Part of a small language model's weights.
Size: 8 layers, 3 heads of 64, MLP 768 tanh GELU, vocabulary 4096, 4.37M parameters.
Architecture: learned positions, biases.
Training: a variant of SOAP for these matrices, 258M tokens, 3779 steps.
Each number is 128 + 24 x the weight over its row's rms, rounded and kept within 0 to 255. Layers, rows and columns count from 0. Numbers have three digits each. The size before them is the row's rms in percent of the matrix's.

# layer 3 MLP down (transposed), 768x192, rms 0.158, rows 301-373, columns 96-191
090:140154161131125148107143132200127119128110116117117110134153149145108094063137136139079124140138103147127187140106172097131092124103119108122162132154141131125131137099106149114145135140133167104122156115141161124120090154094124121157145101140124179165163142126155134146138092136139166125
117:092118099129146128140111125098092111132095083136136094133084134120151140100107098135133119069127183143147106090118075104094147096118131118107157109133129129156132112131110127147143170099186139150126136101097038182100146127125113116129103105133100135163114144144094067099095126116126132158
089:139140119059119108108118119170112139118149096139134118144134099121170159115099141116098113088096109115156139128121123154102097132137128117137117175147125172150123124114105136131162120111109152143096148121109113102137123144124140150083155124164112140154113106153181132110113079142102126165
110:110116172167137081143096117134101096153115172105193116108109120141127149179134132147119144115191116131091147144127136135139095150093123127131119135139140134134146118104108150150119124121123125130121150114148151123142116121100095098170139149120135126132124153126133143116099103139181114116
096:164077179111116101100126146114117138109120103111115103136147150182122132123133133154110176129118128143114152145140133133124092122131090089123115093105133092145125142119133151151111087128157117128147119162089148115127129162157101117114140111083151096123093130059094144128115129152179118120
086:130103076156174121135140167081154117113129127167139182133150155091151144157088129154158149145149182115131104133130120153144139097121151082126176067110130143136102128096091133151172144117125129120112111162121124142124139119132098123103158130087135116157129099128105139157128119100146119103
093:132162162129131124105157165136101161130112145150123141117117115128140104092138144162110117107116133135089105126123191152144124152116156085142090109172131138045162173137150136147188159103158147097123118107150112107095143130122113115067125161087156091143173125122143141132132137110137091137
093:139124128112129137108135119163099160113090131145122120122131101143122129120143086093189197164127100082128159116124123175101099129119120118090173088110134104170127132114118072104119130131135133113126087145112088164085130166143095081115116136079135137118113108117108138172183105124117117124
107:134131118068091170155084132134138112132154120106113128083098101132109103127151173143087142178124109122118180103131109160119144161120094114163168120129118150143114154118079072154111102101177101123142125129105112161139160163159131129131159176126081120128106177131120141154136127131149135123
092:145116177181126114108151142118127108133087134148101111118118132156106116165123103141154137135158125136166143123096105141119146105148142152134124216126128141154105087131064131157116153134140127093136154110128129159142126139142103157153174084122173162116143143114151127139101127123118099126
100:154173135179109097121153119161145147146131133105105163130106133110127096118140145165098120131074085140109136179103096139114128108153141131114104150139159158122111073159129163128130109178111135129173130161114099137116128158127133127118145149064170104126119127137154165102134104149162114137
102:119125091155106140138131151145133109139147152204090138109131134116170157112128114125127157156112157099159103079154111091085111083150127163193142106128130165126150169148145108079107141106130156116122129121139137081169142142118168111122137123096123089143169120168136120147089152113120141091
092:092124123119145145132169102143122137113074143154098137131145106113148130109128121123137128093143119156118130174151133113100118146123090124152168101132136147105117137116064151105141142122135152152118139138096112122163130057093156087146093164136117118105114138138133143086136118158114094105
105:169145106150109182169141114179132115125140136175154148109108141147160110099145106130111150174159162132147141102131115162121159136126147104079111108093154185125137153170084149108144119150106085108088097110145156111101108106139111110123105107137139195109118101136115129128144105130159115147
105:087122120149127110144131136157132176164112093117113129131121163095132129151122148134151151132150122123120128141125158122126112120100135131100140099135103118093122126118134113107116104163147131127139138103102165142143137109104115138093100155130163100105134133114071147134160136123163132106
082:089135135106151093117103106118096122171128134126095132102134076083113149131132114147148111144149137155110097147125129123121105146083194079115116157111130136164142089103144132126151119181125126119135116123148134169168129114149108133103123135127153152153160109120132088123154146162128132078
092:106171124115166093143085113154108110103134139146131134169116151082117089095085122135093143147140139161151117166088119115133123150194144143138166138120158150108186169103142142142100126153168112104141145108126132080133118111126157081133155129095123091102112128090141145122126101113156094116
109:113130113129160127085108096113117117184114113157129109139078120119124140121172090120125123091151144127101092174125109090146104131100084124126099134114123117149121118109142126172097094153103119111138145146189099170125134115135140157143107120139132103144152142132109155112156141093161160121
101:134118089138120155127124151095149201156106119137151121136160130165153190128147144153171108166138189113131151127130101126148116129192130124137099081101079146135128174119140171140132140137098109131090150138102121114130095138086146159149139115108141098115110128118142090175140106132134142128
108:120133117122145110119128129099139119109129139137147113110145105123137145103100134131119114153151123101104133135102168114139131092120108132135135133125153106120123112144146160100128142129117110159160132135138148131200127090142092094129114135156145127152095156088143090120114129171122154097
108:122120128103164140138150153107132123126119139139136111138124139159150138115100133146113130110134119085148131140146142133081107149147120120144119165115153152115150143076136133147138176110161145120117136131173135125082098125147101127074131150133160132148080107103136144108146152100125133090
111:183105121127185125132137082147118138136106111140098083145114090154110138111112130094161117139155133142161106131171162107119142163117145153149107108114144148130156124131129140137176149126133137165132148090113097142162135157142101168133130129138180079139126093104082155125147082098167101126
103:151102135100103123119136130141111143161134120109144097135119121108095121084093173119115125147133108163101158114103146126114138128164109120174159114094147121131129166107123083120108098118142140079148098090148096106092131148099076140136114135091162155102139143164117130130103116110163143136
101:104071091138106107159152147092165111124135148130115139109074119116103141105132131112140122085139188115089153146152105123133128139118149150146145140135160154146107142137121136165100175150087115167067101115134110136130132107160155086117082113083153114156140102130125123163110141151153117142
097:164110143169136127135131130081131164099127105141122134101124135167157138155110086124093153099118135141156100131139118100151139169145099127163122113136166118149132121125118089105122120176121170171103144125111133088098107145107168133143088137157113129132145104128113129111127117126145134117
120:135129156099100141150072140106121105143132135101159151149111150110094101121156103092134132143153126101139113130126144117132077112117110125139120096110077120118149120156129112112131149104127083163117158136141103179126116095152128134159138123134106077146109106101111129126138153133159153178
091:140076140169141139110143137114138137177114114108109078127137128119146079135107143125178167107149123164080146129135142125161137103118102112140144196143134174128125170092114126123201136132115148145091126093152137114110148140141114137107160120102101108141124162103121134146156102172151128113
100:130121115116140153138126165134109098091127144139174113110122115120159146140112110119096124121145119129138124128142163117130169128134100113143181083133127127122137132131119140142144128144142087146144140178120133159143126154085133096109104078123117118059161149115124159109147144135196149143
099:083104107173119137085129131111135159138149101106151134106111132122130106150084122119154148140152144118114146110138118165094102093148157124095112146130135118160137094137142113100149078133128120125112121116114120118146141184154119102104140132130167126116106089110154141158151120086150161117
091:139098089142142122145118140136129148150156086143138118121108113156090138130144150136156115134158114134132132108106148151111102154179138126123067081092161101125132115157097137154118143158154151146147146082145181134165107152100171104091151133103162138122149130134121116119141137102092161122
091:183087117122117131137125144127114132133108122082144098103155137146149087099128100141113121117142145106106138139123150081105101121131121114134138094120137072134153125154146161092160059096136149160136163108115129111111088101157135139144124120143089088101149135140098139068138099135148179140
095:130133162147142105095101125121107177151095100104125134128113119095116137154117142157140101133115142092115127129153104124115136174137144091102147112137124137131088130135138112104133107131137101172154146111097068132119165137123146121142117141132157100099093153090125111108103080099147139174
093:150124113154116139117093114181118138118105109108132141123102126123092115117122161161140150102180120085165152079162113167111084172130140150112103154107135150163080061155155140161106135121113138133141137131130104148110152138087119099134124136136110148170162135117139170151135120117146118114
095:124120119154123130160165125136130111132073154129107159174137132109145141128101102090114103151130174099145126158122165100154175166108111129134118063112106124098102167148087143169116129118194175135094150120152126093146126142127131095140124119102137145124076124081126126135112111146108149100
090:108097103126111106119143117112114076113129137155155113159136129121119119133129128126132118109150114155119131117090080139144149116126184160149153192131125140183156153157094150136115139127154087086142133130122118139138127109118120120152144110131123112124154134126124156140069121095102119132
096:118101126147151140117114135108102058137150112172139160138140138095131104136134159108117120127118139137109123092128155110132139124155131131126137095135123108131118151158180096109124150088141082150096116119152127144148124138144101133112116150102140137114087138138102109109136084115105123120
105:152197096102118121114137092087108108124096149129140091154137139127147152124140150130118116138150136128142202095128118132116144139150104135130110120085125159149157109165119173137151141146094133132127118113125109109138146116130135112115146142131121081131128124147094157167132116130136110104
092:107092103071122150148138155165142157109130086098146119122159127152098105122120114115143137115088104126113157173122133133116107124113176109121136128182144152183124049134144100134123137112155141169152142152114107151136147130133148127163137099108147128124133107117113112156156146130100144146
102:104165093119143110138125167150115112170132135127167142129174097133132129102088134086127152103159121131096116120104106117121113121149135156103165113139127149115129139166149151112126081114130150125131103103103129124131121122155121132114065153087156117135110139125147102130151142153124177141
096:169098160118129139145102135137149126163095125150118117112110098133139079115122140127122163176123146111114151160110108140115119134133091147117110135094159130134099106158156173131103098131104153119151154133174147134157114110145156133156122151138116114095178120120138105114065087105103103137
094:136137102157124135111102171150096126107162153137147127177153082103063087121155126110167160191122149166151113105134110132138148138115134145106133137124186179154133123110170124113161096147130109152132080123125139127127119144138121130121098105137113138137084133120139131118128149132138139101
102:138146136170150121126175138112134133138153138164137092104124107113115102126126136149156090092143132154097151131122149074166105114115114097111125120175105135091155149117127126136164106112114140139135142125135105145131106102093114150159105092113165145136154117132134148134169136115127145143
107:114123129130126115163094178113087135144147113154148147102154143122154118116121153157099182119144116133090158119114136151124152166125134096098116089116102091166137158132129126123160138124125106152079142152138134152095112116121152099118179119141134141167122118139136080090149143126148147128
090:151124125103121115127131109138146102144178116128106140103132134143172172168121150144124134152172106128104091142160172212136114120086114136163058159166146135131108093126108115162095121137084146106166131128103141129159109126142124120141087147084100135117116107121103172150150122123125125111
102:116114139121098121154136172127140134111171101164125192150151130158150158124124121164154105084116135125125151172105138196118124110098169134123125098121146153109096086215112168104122140156087122145142125085147116094127137156151128102112127127142164151106058150164108111091116151119117103142
106:101122097131147134139127168142149155143150110121141143120122155151157142126131126129150114135124115150140137168094098185132109166141155146142140075077132141134075156140140131135089137142118088130133093137106131092145144148102128187116114117134172118083115151107126137115136140170144102099
099:113154115208132108136135102114158103103175136116153161157148130122159121127152131130103159082102165139130117132123101104121136081090096118161095134156096130146131107132142113114138109151144133154115113138160157141110090133145083140149140171110157132083163129127104130157168138163106100133
103:103139135168142124109135082138108162143162106159131106168137078116122119084139127119115109101167105132103135173164110104141119162118116125122149095143122159078155124128124139160127170104142109105114120130101104110166125153145163181149058118104138119114092116082120122170131104119143103104
098:124138120145086129163114139143164101125139123144105109116138176111180181120108191117144126117095113129114163127114117118151150154159122081148140119149128100150103132118150184126099123121168161149123155165096105139131140117128186101104143123127131121133113116145149100119072094139095151134
091:143139136073172168130151112167142108141146122123118097119150122154137134168105178122140148105091137093124130131146155173153113125152119170171155069096112140098113123162117135086119122156115147087107167104076114126140113121156134125167112114124145158112127118140132157130129165099116105110
100:116140149098122048107144181120141157141102118137101176124128117141140160119138112137136130123095155134107151128135174090139135140147156089130085105127084136123131178112178152152160121166125116163107120098103142115129074115095081176112136166151136128112113116144104114149158128114134153161
117:098136149180137171136138095124150090105125141082103110107112129141094131127161187136180123097104122128150138156126104103138145162117136128117125106107114114074168116097138109141152159138152133146100124142092102120129115117132113107138076131134113138110120123096105113108167112105180104123
094:112133145087106122117123085075156121144107167108121114119188151157137130153134184152123144136178143194160136139137126131128126114143126172176133106150150104165123097164097080179122119124085114115104065136142127146080140131107106125142118118137118120120118137095131134124129127114152094144
093:095100105082120124148131110135121106109136123151159106188116104119110105113087131118145159156122085122114120136152124101117148135069162175129150087136112105194130092088102155106097132138133090155124103130135092134101130165173125144145123137114150162163113100125123099105126170136119167139
088:145173117123089120087142165090139147113134141149127101157137127135153085106126110113075132150132165118136070113140103175161142156136115140151114091133125136159139143127120167120139110124100120141108097114113106105129122121101098111147101095139126070063158095090138116133121117136110130148
103:150138156093115149122139166119091130160128112122072092164136126133123122151106135138153125161114118107127123102160133120099102130111123146135174145109122138162116083138127102130142120123124129136099095135132118102116155148131106127132142145110121128145134145109114068083096104122107125148
095:148155122174152115157140148116105145138120121110167169098101135170132135160099130148147128133137075130153141126105127140112106099086139131044118162131156145125093123124129146142124150126090099107091121120102135119129152113126106133167109135127164106134096112120134153141127079085179178123
107:116180107124113166165152116130113165141180102133104087143140140162136146136141117106100163134151081130115149111151121127118164105134137116142122141176130104144151138114131167178133160102155138159169114097111116137119100091167156160222094152106103142147129141130088152146092128119119106123
095:157120064178134093150129107137158126099162138129147079127149136137098136133129161151118169154160100133130141152112137138132065152140099117147150133150119110137161121124107137142109140135132133109096095113122161132151167124144120117131141102123166103103157105110118154102127087136135155107
101:130109157117124127121134170103103153104150138166128101124175127129129131114077148117160097158129118140131124111103118095123109100121117117134174129136094178119159157155116116127146151157162124135122109119113140122180123135115123133134131147158152068143147122124098082141095143179109148111
098:103128168143135127134133135120142140126144064150111123103114100148153135140152109121138181161125126170131107145121142175132149146148154112165134095115104113163097110144177097107140171099124110125136093105119139072134124182134120149158129120111113113072137133107064126117122140140124092106
084:164123154117098118092152129183135136145115153142095116153162102093096163140107129105183127131115088096126155129126098175128149126098145124091133093168150132132098126125124125075150101151130151158123140113153130123113107141163119106124146097073136158126099089132147113141139106132072133107
100:116115133150126133140114115154143095122125126133124149132127148135106169122112122145157129140163107153094151122137174143156136149177116128118075143132125150112112169125099126113143138129148152129146105093124123079084116123107104142123098140146144128167127161155108141177155077119119096095
101:144145118112179152144133147103114114107117129137124111113152108096062148088138109095156105137140134096147098149106165160078162128086111127119082117122105150137123155134108104133158143121138113094130144096105143153170177137156106079096129119171099125088095137121096104119166160155125125141
097:099141116069128151131112151140135110128146128153112160119158154109160142161091089119134139099136129123158149183134120135125135147129158107110119149157097139115087121127138112149133145120125127149120080154099133126139094140146108095154142133116131104114093119113179116113125114197081130121
109:118167139131127109128120149165118117072164161102160140151138177160116139129130116116124163129107122108139139099135085151102110099122153131114170102134108119130176095168151146089127098113124114123171145125122148159118083105149139089184144162113078106083131133115130164111119082153116112149
098:127152129084106154098135126114128133128091103131115127143163105113132138138087089101144143118092157153151133076146101124123118103149115105128169168134147103196129112139128124144127127182126122137081130112108114124169166149158104092130131162131127126139115092122106101124123149099089130119
099:143114171097132206136149118164066137152145118142115134145136135103164109097156119085122122160132106127086121135159153155110177118142092095125125135092104133096134141128135144104174114115122150132147125129146126159151117125158111089147133129102107131128153129088130083109132160126120126137
097:118193122145139177135129108145141137157130120130136086166130148119101121131150130128131142125140148101121108129099149149144138138124148098127165129131136134131117104130171071152132086109104159168144068103122122152138125130096144130131144116114135108108172138164111163128174081132154115192
102:160134111118115140125065141143137120106130126138116134127109117124097092126147085139152136099103113127127110133167131095090142129162105115121133142156123119076148093081116090194121107112106085122130134147117071143129138146114097108120128145153155129112133113166126149116134136122134088110
109:156147155110112158071134129134172131097136160115104143139096182104119135138125140106090138129144148149126128137115137126112140119124157100134121170139127111143115149131142126153163141134136152099112068109117136089193142125140110131113169174135120114142178109101128158121113162169107145149
110:158119147096113108134104149118085166161151103147156082120145112136120114105130113117094129128097109149138147159099137152156144168188116161130134087114112116108111110112136103107131139176162162125152141117134124148123122188181110124158142110099139162115115114143122127124119116106121123089
110:131131177124157145122127081106126113155093134144121116090130134140174145172116168175140081152130151153136125148149160131102115096147105125162114120125118127097143121112130091149158162139114129130104148152140126094124098122149116112131161105153105129112135138124146115106114158152132109089
# layer 3 MLP up, 768x192, rms 0.162, rows 302-373, columns 96-191
098:114116161146079143105141130127118146105120101171109121097117103149119107156149097109112139152117129169117133156154088124118157088139069123175080131127138139109116127134084112135113139140129112116126108135134103144118122142139122137152135142108110106168174129147129142101140131120099172139
093:050080110110127141091136110130130138134121135090117117093141139107117093117127145111147099129130152122086109120148102130140084150136153143134114120126156134081134108148096118140124134107112185089103171127125143107136158148215117135107125134137126119168162103129087123096138101129107147129
104:116153116137115073149121111123091173165159123139134080116120111111117088134120129122104133082137104136197096136127104133140139118131133136126149154140128137128156143084099092173101094091145151100152155117126143136149152109144160095118147137116110152158108131131144125103151108161131171102
096:136100149122108143160124124114143115136129168110158107116183167141100141138078121106111089152165098116141157132165122195097157137155134159100175111112141129108147124131131126128154156149155130118157180090132150131177147133079170108178116119131137124121109148140131152112140099109113133135
086:148130121149122144115106064179168123134142135140123114108105146132077144131118141115148111103080119112140096091146111138163098148119111146105160107151166089121178131109121124142130136122161112144122183140141088124088094141133111114165119129142133126111154129130118143142146160160144116148
099:145117147146149106126127132097116143175146108103159124126138108170133156128115116114139109174098105171133085161093079116103108136135113123103089147111138124157114134097155135144110113133138126124117088157120170132083155133114163131124152131145134143070119140119115159092086135126079147107
087:133127120110156170137128094097143137132112094122151136161102106125099126104127106160112066106173149116094119131086099132145144134131098145143177163140115133095166130158106166181115151146136132101129113137167124115137125106122147160152149119128087125085146159124123117121081130158157131100
106:132133123097101169105128095108133096106117148129193139136121136113134110179112144117140131109131109101106130137104104115174118165070113114086160164133092173152157119100173193171134146085117106115122136148115152120083120127135111118143116123147168084087156124166092098119108158114116107117
105:134122122115139117069168167107141142127114158116122130181114110133136130120140143140149118090143106130085116149117140113144137139147101152165129144164150172140147152127124103176135127137151129111135149172150170122141147171111115134133133107098120095114115147169118123128166115159140147121
098:071089119094123152121106156162108125115149117123110103160144160110125149137138163125119132168163116103096086172147099150123107119090111145145150156072156127136135131160126119177145115142147151136108124183117154102113166107144107183126128104173159113125086137114147140153128115159159180165
099:127133109134122103166082153156121102126154138129142110157121124178099145075130183163104130121137101086134129127126163135116116130108110159156148117145100124133123157103099143152157125143080097122058119122155120137140157144131113134121143109135135136123107122135153144161082125134135112170
094:117103118087197156120138119118150140080090147151161160117146107124111134078130132117142105122141132104125169129123172119096139137115125121135090134117113179096125154100085156130146150115123199087142103113127132120138142094116168131138156139125146074160123188091130119075125096137161115175
099:132116136141061132131104151146141088060161133120120129179168130094126117130172114134129148128175114105116142124127137131132092116089088133158137146121086143120113124149136075142111139083152116184129113169115137104141148100119147151145114068162129162136153127128103123125127150160159120107
106:117101183116123104148102135146121107113115118147127100130127131131110132115111136131137149153157139143151099132144132089123126117110125150156115130101138100124078106113161155085171139122105116144213156154133104134094092136063118098172119137152105129138120141107091134162147123122128147122
085:127136118113113076129158169155116128107134090079149144112145136134160132124124159089124103098103152100103160113117115123139153100144154112128145110111133116112126123125099085107102164126131148122093137146118125141128162155116155159113115139108138139133145131124111131090099126111091126157
099:148134136154144127132139141157133170124156179142135092194125149159137115126134135113117096093152148104117113099162121144173093102162133105105140128124119125129162141127167151141097123119104119091123121125170145117152136102180132088130151097129144097109111142154149074106143121105154128150
104:112151103155133070100166143183144120160143105105121096162127153146119117109118109103193146082096137074106122149096111144136154136127161080192139139135112125141123139138112082145108113121139094108133127131139140145119151108134122139106120113166134139107151108164137136129127148123133140125
104:115147120129097121106138099185104114118115111114142121115122137151144121103152129101119093129135073069161093095126116145133169084184149107081112166115102127148133175132130103130126135112088153146141083143096114139120101198119136127145115153112129117123119111139166159133124162152100131133
109:122107117141128131135163094139187111094144134111124148103119108110093124103092100125130141119136140078136107113099184116155142078159126135153164111125067130110105143147128180125142135136116131103151148138149131141124109134128171155132073112166127164161129145123145149144127128170154156114
111:116173117153122121120103136158177124147168082152168122119126105119101117164142145106067115081124130146123126121167127116081144111138118119144132131091094124128119113141136135112188101076150123115144167139124155108135149162145138123121168158121147101130110169119080144105163132144099117119
101:160131133124130109132131117177134129123170107174115126141107162128085080129148130116118127139125089096155129124126129136112122154117150132119121162143120147150125142108119090125191113107116132097117106170123170178137124153096147114092147116136102147136124146161114164155139146131088163098
098:121161177120158081089150161104138119111132147156173152137109145132179139145128099132116146141116113106087154137124120138120104136125162094121156188094114103150146201120143136124132158146129132135133100150115122102155147120149149091117147168131131110104140162109118120106119157125138152138
097:135135161108149150114082124124184124167118126094144165152161152122137139136119115157172120095139111131146147116160110148111137096096146123181149120143145096124108167149141157113113146111143117109136124135149115148139137102123103138060162095154134089077152129144181172107147137117084165151
095:131134085140123104096111147133093150141100141146133120116105098140099122134118117137137162171117061119108128090126118121126134113126123167138148118106133112161177097138153154138122105100092131093145115151107121146121119076128126095158145175106162144145154141129126142143105085141121136127
108:139134085118123170171133095122176117169150141128120168153121138115162140132102139118145106148150120097120137119109140115142076116147125144141121143096116177144127171100137191154114107107138116167085137107118112159120175122114105126109125107154149101098078121126138146135138135138113127150
095:087131131125100111110111107153099116145154111139105143140120125096117142113103145137134106115177111157101129130131123157130126063160148122089109093122105104177103120175119131169158136140154123142117138135140114156133116135103119133144133115158099107099170102110135145106109102088120129150
096:129135149133137130121142123114111153099120087137109148106122136159140115127124172134203092104127129148103152114116121128156123154117101140170138098133144122085146163115118159094092107121137148109143109122127112095088157110126089127134109110144127079161108151115132130099131116108114137117
091:147158172121160127147144112102101143132152144116106115108133100131112134136171105136138157099114148109131138129136142092159111073096139172119141138073089145116128133116081129153166157141138097087123107114114145155089128175122151109127128080103122149151168125125130146071113172153110096173
084:139155114184134139109095076088159114137094091111141094084154115123127164113134137144123088121178099168123084155149127123109112147112175131142136089143150152132159129130171108106063145165153134134140088154163143156129124130101168136141118158120125123118171166136162085147087129159110111147
093:111112134163143157135098127144165099130117127136099121125116141123121149175142142104121103143148156125113104110153120115134131167147093162129132142107115172133142184180084090139153149154066133099149165116168077109063153148147126132114108156138158121121100121087148146124142139133157171155
096:100178136087131122138145121110142127106166179086139115135150150155097134149123164118130126107118111152076140153110111115094169094136135164172154128139140128121128082116146109131143124122155118104121170147151132183136121153160141145114119131103095110120139120126106114116119154118158118093
091:144130132125127070124098125137112171118107153146168143150106121107098098153107119099176141147141136128138143119153137155116144119136139128089112149105120112064115143132173102123156120134148118183135140146162165119153121108162145117137148123187127133122119141168087174144146119119142164122
097:101106093134144128139151113097150110117143136121152132134138124112116139099108120124122131128131125093090112154101139113087121138140132126116101106137148123129134172129111088135118074133090163117114103124155125133113152131103149120133132101151094113123104161117124156108085118130118148119
114:128115089153150110076124143123143138125125132149161109158120136135154134135143137123191151154123145114141114128126114164156114068131145151149151192172088152141136130139102154146094115152155103107128166132115131122150102107117125152155169116114140150118165130127112115129123119130114098152
094:108134099107127107126107116131106098105114141118120114106166143172168126138174139139068113137125105111172125129143077128121173175136121129104106071127130125145148149112130161141139108120115097111142108107158128131136103152115129124142093131145125147152179106130165128125156153136134133107
102:156158107165106153145099157135125099139146123103101110147141115095115107082093140133078109198128095143138102163133129157076140127136111147120101156105121105112138149193084124060122097096097130121118168132112116111146110112132130145148121136154125108112123155097167122171113116141134116155
098:204140140151110146111159091111120129137156096143136116125185139129123124134101145110096146169140158111142127089110114114102118087138120097090088125126156111129137139132111128156111159140090124126130130131137171118129133117173152135094153156143169114121136140130137108135107134116144124153
105:133106099171142096109138145095109135106127162104108103137135147101104147117122186106107129121137101132136155147121116114146112167116121104115108121146132135156121142157076136126138143125193146167112153116167101120149135091133119086103105170110097147109133077143122102149108141145115089108
100:130085063124128123189083114132149155134153070111118140108152139153158091118127119160158151127137115103143130124157194149117203092130096111107120129156140178136147121139066148097165154110091137118122161135130138126099119119104125112149155157104092110118163138120142104107128130129091121109
086:174140172101163128121122143155157179110128117122098141139101148129119114130145120170148113147179113151129137142148129076150154133150174115110149144141121118095149158128069115179134176145157138158131130147092121130124152150101136133174123167130135103131102185164118123128090128147102116139
106:132136147167128151100128122142126098125077132138140128144169120096115099164136129149131110169129133118129113082077148119134153097128161159103141123120106123154121167146138100112092123135083113111081160149145137132138106112120084086132129098145090124125108112150095090164105139134098133111
104:121144116144088128131157134112107110119151138159109146094147122100115126142129116105143162186117153167101138113040095102140132121075132155132159144151122152103119151123098109136088123120148160121122105110131126131143107125102151101103134121133100127145127135178104130113125156099118135093
094:079130100129112156118146137152139099105139108139147141153147134132127075115079138144124101130089107163116112130125097114138097116155158090095141162162090133131124081150091144112109129124118134086112156122146140114096120115110124089121096064153114131130143123104091118138152153109088124140
101:159097112116117152139088169141094092139119119129134134157129169112153126094118149106153145114144130133120143137095153125143152154150152142123104102121138171106109135120120120114123159087102121101146138140173085160162169052152122142128088120123099137126139112152135104093166127132126151110
102:177113146116143141145128149088104179118101124137125131130149120109151146144124119087102135157145145142162091104105114132136104133102089160102146120086102168133138165097141160171183093079110112160110149131091146074149092090100175154108135115120127037129172098153154125106125120112131125131
104:100145156174111121119114135103163132106101130093163115134121162126125170137137158109116140092135125156122121141122123111113116101131134146160133153149123168104152097163179106145146126102122130118091142124114128119111127103185129087148104139105130127096097132171121169149123145159172159121
105:128104106114111111139136125073081148185132133141119119128145108162125078107134079124129156125120114090148131122110104116121154132159129089161114162087151159134145149127143104123082110124143089115082124112061092155118103128130152125107105142158153157145122118107124142158128119102127159118
105:129125139153110131127123172100144173142148115119187114151101135148119122138150144119121124137133134095084143119152152145127099132109097137122121103116124122135126096129105103156160120096133081114168135111141134141132115100115128118123130132166100152157110137108059129127104113131117121172
095:128146145139124127092155112123140158118146173127138177161169143134131157122115102088120089117103147161127112101153123125161142146123112129126107118098143181138150130132131152147159142102119113124144130120112130127116106139119103086132136153162085097053152104087118141095101160144140115129
097:146134134146172184127124145129098086123119125111135112108148099147142136165126147148103136134127171134105151094150141093108161125144142128163139125098130122111160142149125138075120101123175108152126107106152144139105110091143145148152130116105103105133112134167142109115149141110115154107
108:094116142153108145115151089139141153145131119129116101116117130173111092121146160152108142082117121132114134106179080115082137135082125138107123146154098105128122142102176131122133143109178115121118115138103150175135082110125171125183154119133109150111127082129088172122167117128120172094
097:099147142173105124112102120156097109143158153153107097116164148117122130162106106141082167133112122135127189137122134138116149149130138102129161149115137140112150113183095195120169088106081116087100130118081176171136108112122156140127128113183110111151125151094116102105132123141160118143
098:197141129120118148124151129128154107108142145120125120134119146136121123117131091159110136133133114103101071107153126142105136085127147083110125134088167153155158126154096086144117128091143171119134127152152119129160153109117154108114139098132150103105112181119108126102129112140079115108
089:079110156094128117128117108093103157156109094121087165147163114148198134142132160146128150116133120139068145128123145093103114101124129112102096085167123116088129180113101166147157142148197155108132151132133136145157142132127152108097194111107103102138162152136126143126145146105165127153
096:093155173097114137108114171150098122106133145089134134168140126079175138110129133100112075120147103134101117148136102110146075108112121114134106170130153168111120161104094128136090139162139135147101149126122137111106145164081139122142182142125130109123127114138147102142122145176120162121
100:135102116103124129147101096104120123121113149100100104151151122113143119165134119156111108120140113149139147159136152103178126109161089137155105118094124143103122127081126099111135164099118100157142181115124144120124133140113107142129129126122124087142153172137173147125131122100088043114
108:117166101137074159103124131087101136102129141105182137122143145134113153142149143155172152112106095128184140114146143152136104147102122113179136128137142145113148128138137097092105164116133109138120116135155151119127126111142111120146101090077125143108116142178164130171177132150151134155
103:085127137117175147123095136118167097095075105112104184112140102117110127121098143109124137154096093092102098145118109141123145116137090111131152108151108106119128142147148140129133147122151118097125118118162132132157133100154164098120185134131072136124124140159122144158136147141125110111
106:166095165154133134127167160123170156143133120138157086123120119122175109111070145141152155149124085091121162141123130167129087116142126170115116141117124125158143145107111092153097128122133077104099086117110135079091102136103118079140154102158123123086137143159115141115093128073106100101
101:151118142137148154125133131145144135111085172123130138168131134149108128115133135134138121097148123086173106150184066125123162122103121108126166174113100147088116116099135111166155130187099155133128116156135151127129125111144101208151123119133145147147113113167152145131141141172089138135
096:132173093120117111145132114105166135126100158089117097127150147159131137135150108161105137103117116149142118045136154093155145138183141155148134078146096118103141128154136087141145164120141111109138126124090128131133127134090111114149135089171155142142114133147125142106090104103115136160
099:107121155168176126105158108123100109092093137169146165129114150101136111128138125147144165112111122125118087100157136126121139114128135096147136106154113130113150108140139129100115140147133108157142151124158144156135142116135122138094106104151109138122167127152125073113131169121138093108
101:147141103129109159130127103132145127134106130124108107125119129126120101134173138129149119154107115130065090067192156139145125114133137134125068143178090168134119117115134129116141125107096118130123127148117121168129151089113159139138127172138152111145166147123125143120118167149134130155
094:150079128105128145117138134158140170140136083089156106092176083160104116152151140143148149101146156150127149145130106128150129147165140138142092103122116128162151136151104130082141112128060151132123120115077105149142107150125115114139084171157081166167125113125123182132157120112135109169
103:153165118118143096073138121175113142067127159119164116099134080125091115106136128134129141124117131126130102121113108096135096112167105119127121126174096106099173105143164137172116067126113129163164126122111116121114134166157116135122126149169081094115115130143113149093111148164141102140
099:160175119090121128091118131134180135165123098132116136119144146140150116147111113110081114127102123108103105090121150143120119147104123120121159123142139166108174116142115125163168107127124136131153144113119095128128164118115134097168139120151162166117141116108108105080149158100139109088
106:070124173148158137099132098095165129141085092112129157150148117153130126097115145110105128133133133112095149127097124094120128140095110093135117106153150146173154116098126148164146126117140121147151182104143119137181101113120144153128082136105099146149151135149064092155104195122081153104
095:099119147152110147114149104124108135096119107127133142163093125145125140132143133108146125117089100124126154125100111171074170089139177130135100095113141117140124124122142106121108137141151097120109163128141122143134134156166128108117110192145163131183106158139130103185100126146142131099
106:127130175136126115112116138126156099160128111120187103135157130107171183133152160150107137124126151137118116093155152169105160158109154099142113114143115123114113112109119131175142062103095123110145133114101128154159098178149172142108120109112106128131163134081125140137109098124131125145
105:154099153109161129137138141141134097126127148102084091097153130086160133195169134116122137122160134140114131163105140144107174136121128128159137120156090144071128172133122129117093101077131111134078058147088112169185159134161124120093104102127104117135165144083130150139142136153158125129
111:118191156112139146107170134122142135100129109105115122109142162131163114154140142119174092125124095145140102121148104148162162118103138144126133126118118066104140115107136117129129202105151127102131149138108143153118146141150156143170134083138140125071133169115108162123108142079077148111
109:093137138140158158132140114094138102157125126123138131127130121133171142167133151134109116133091121171116104138114144129107163088170115142094116108148142079108163164098132127109140115093114145075096117157121115123105134186127138137147134096090118137143144143106138106109111122129127125139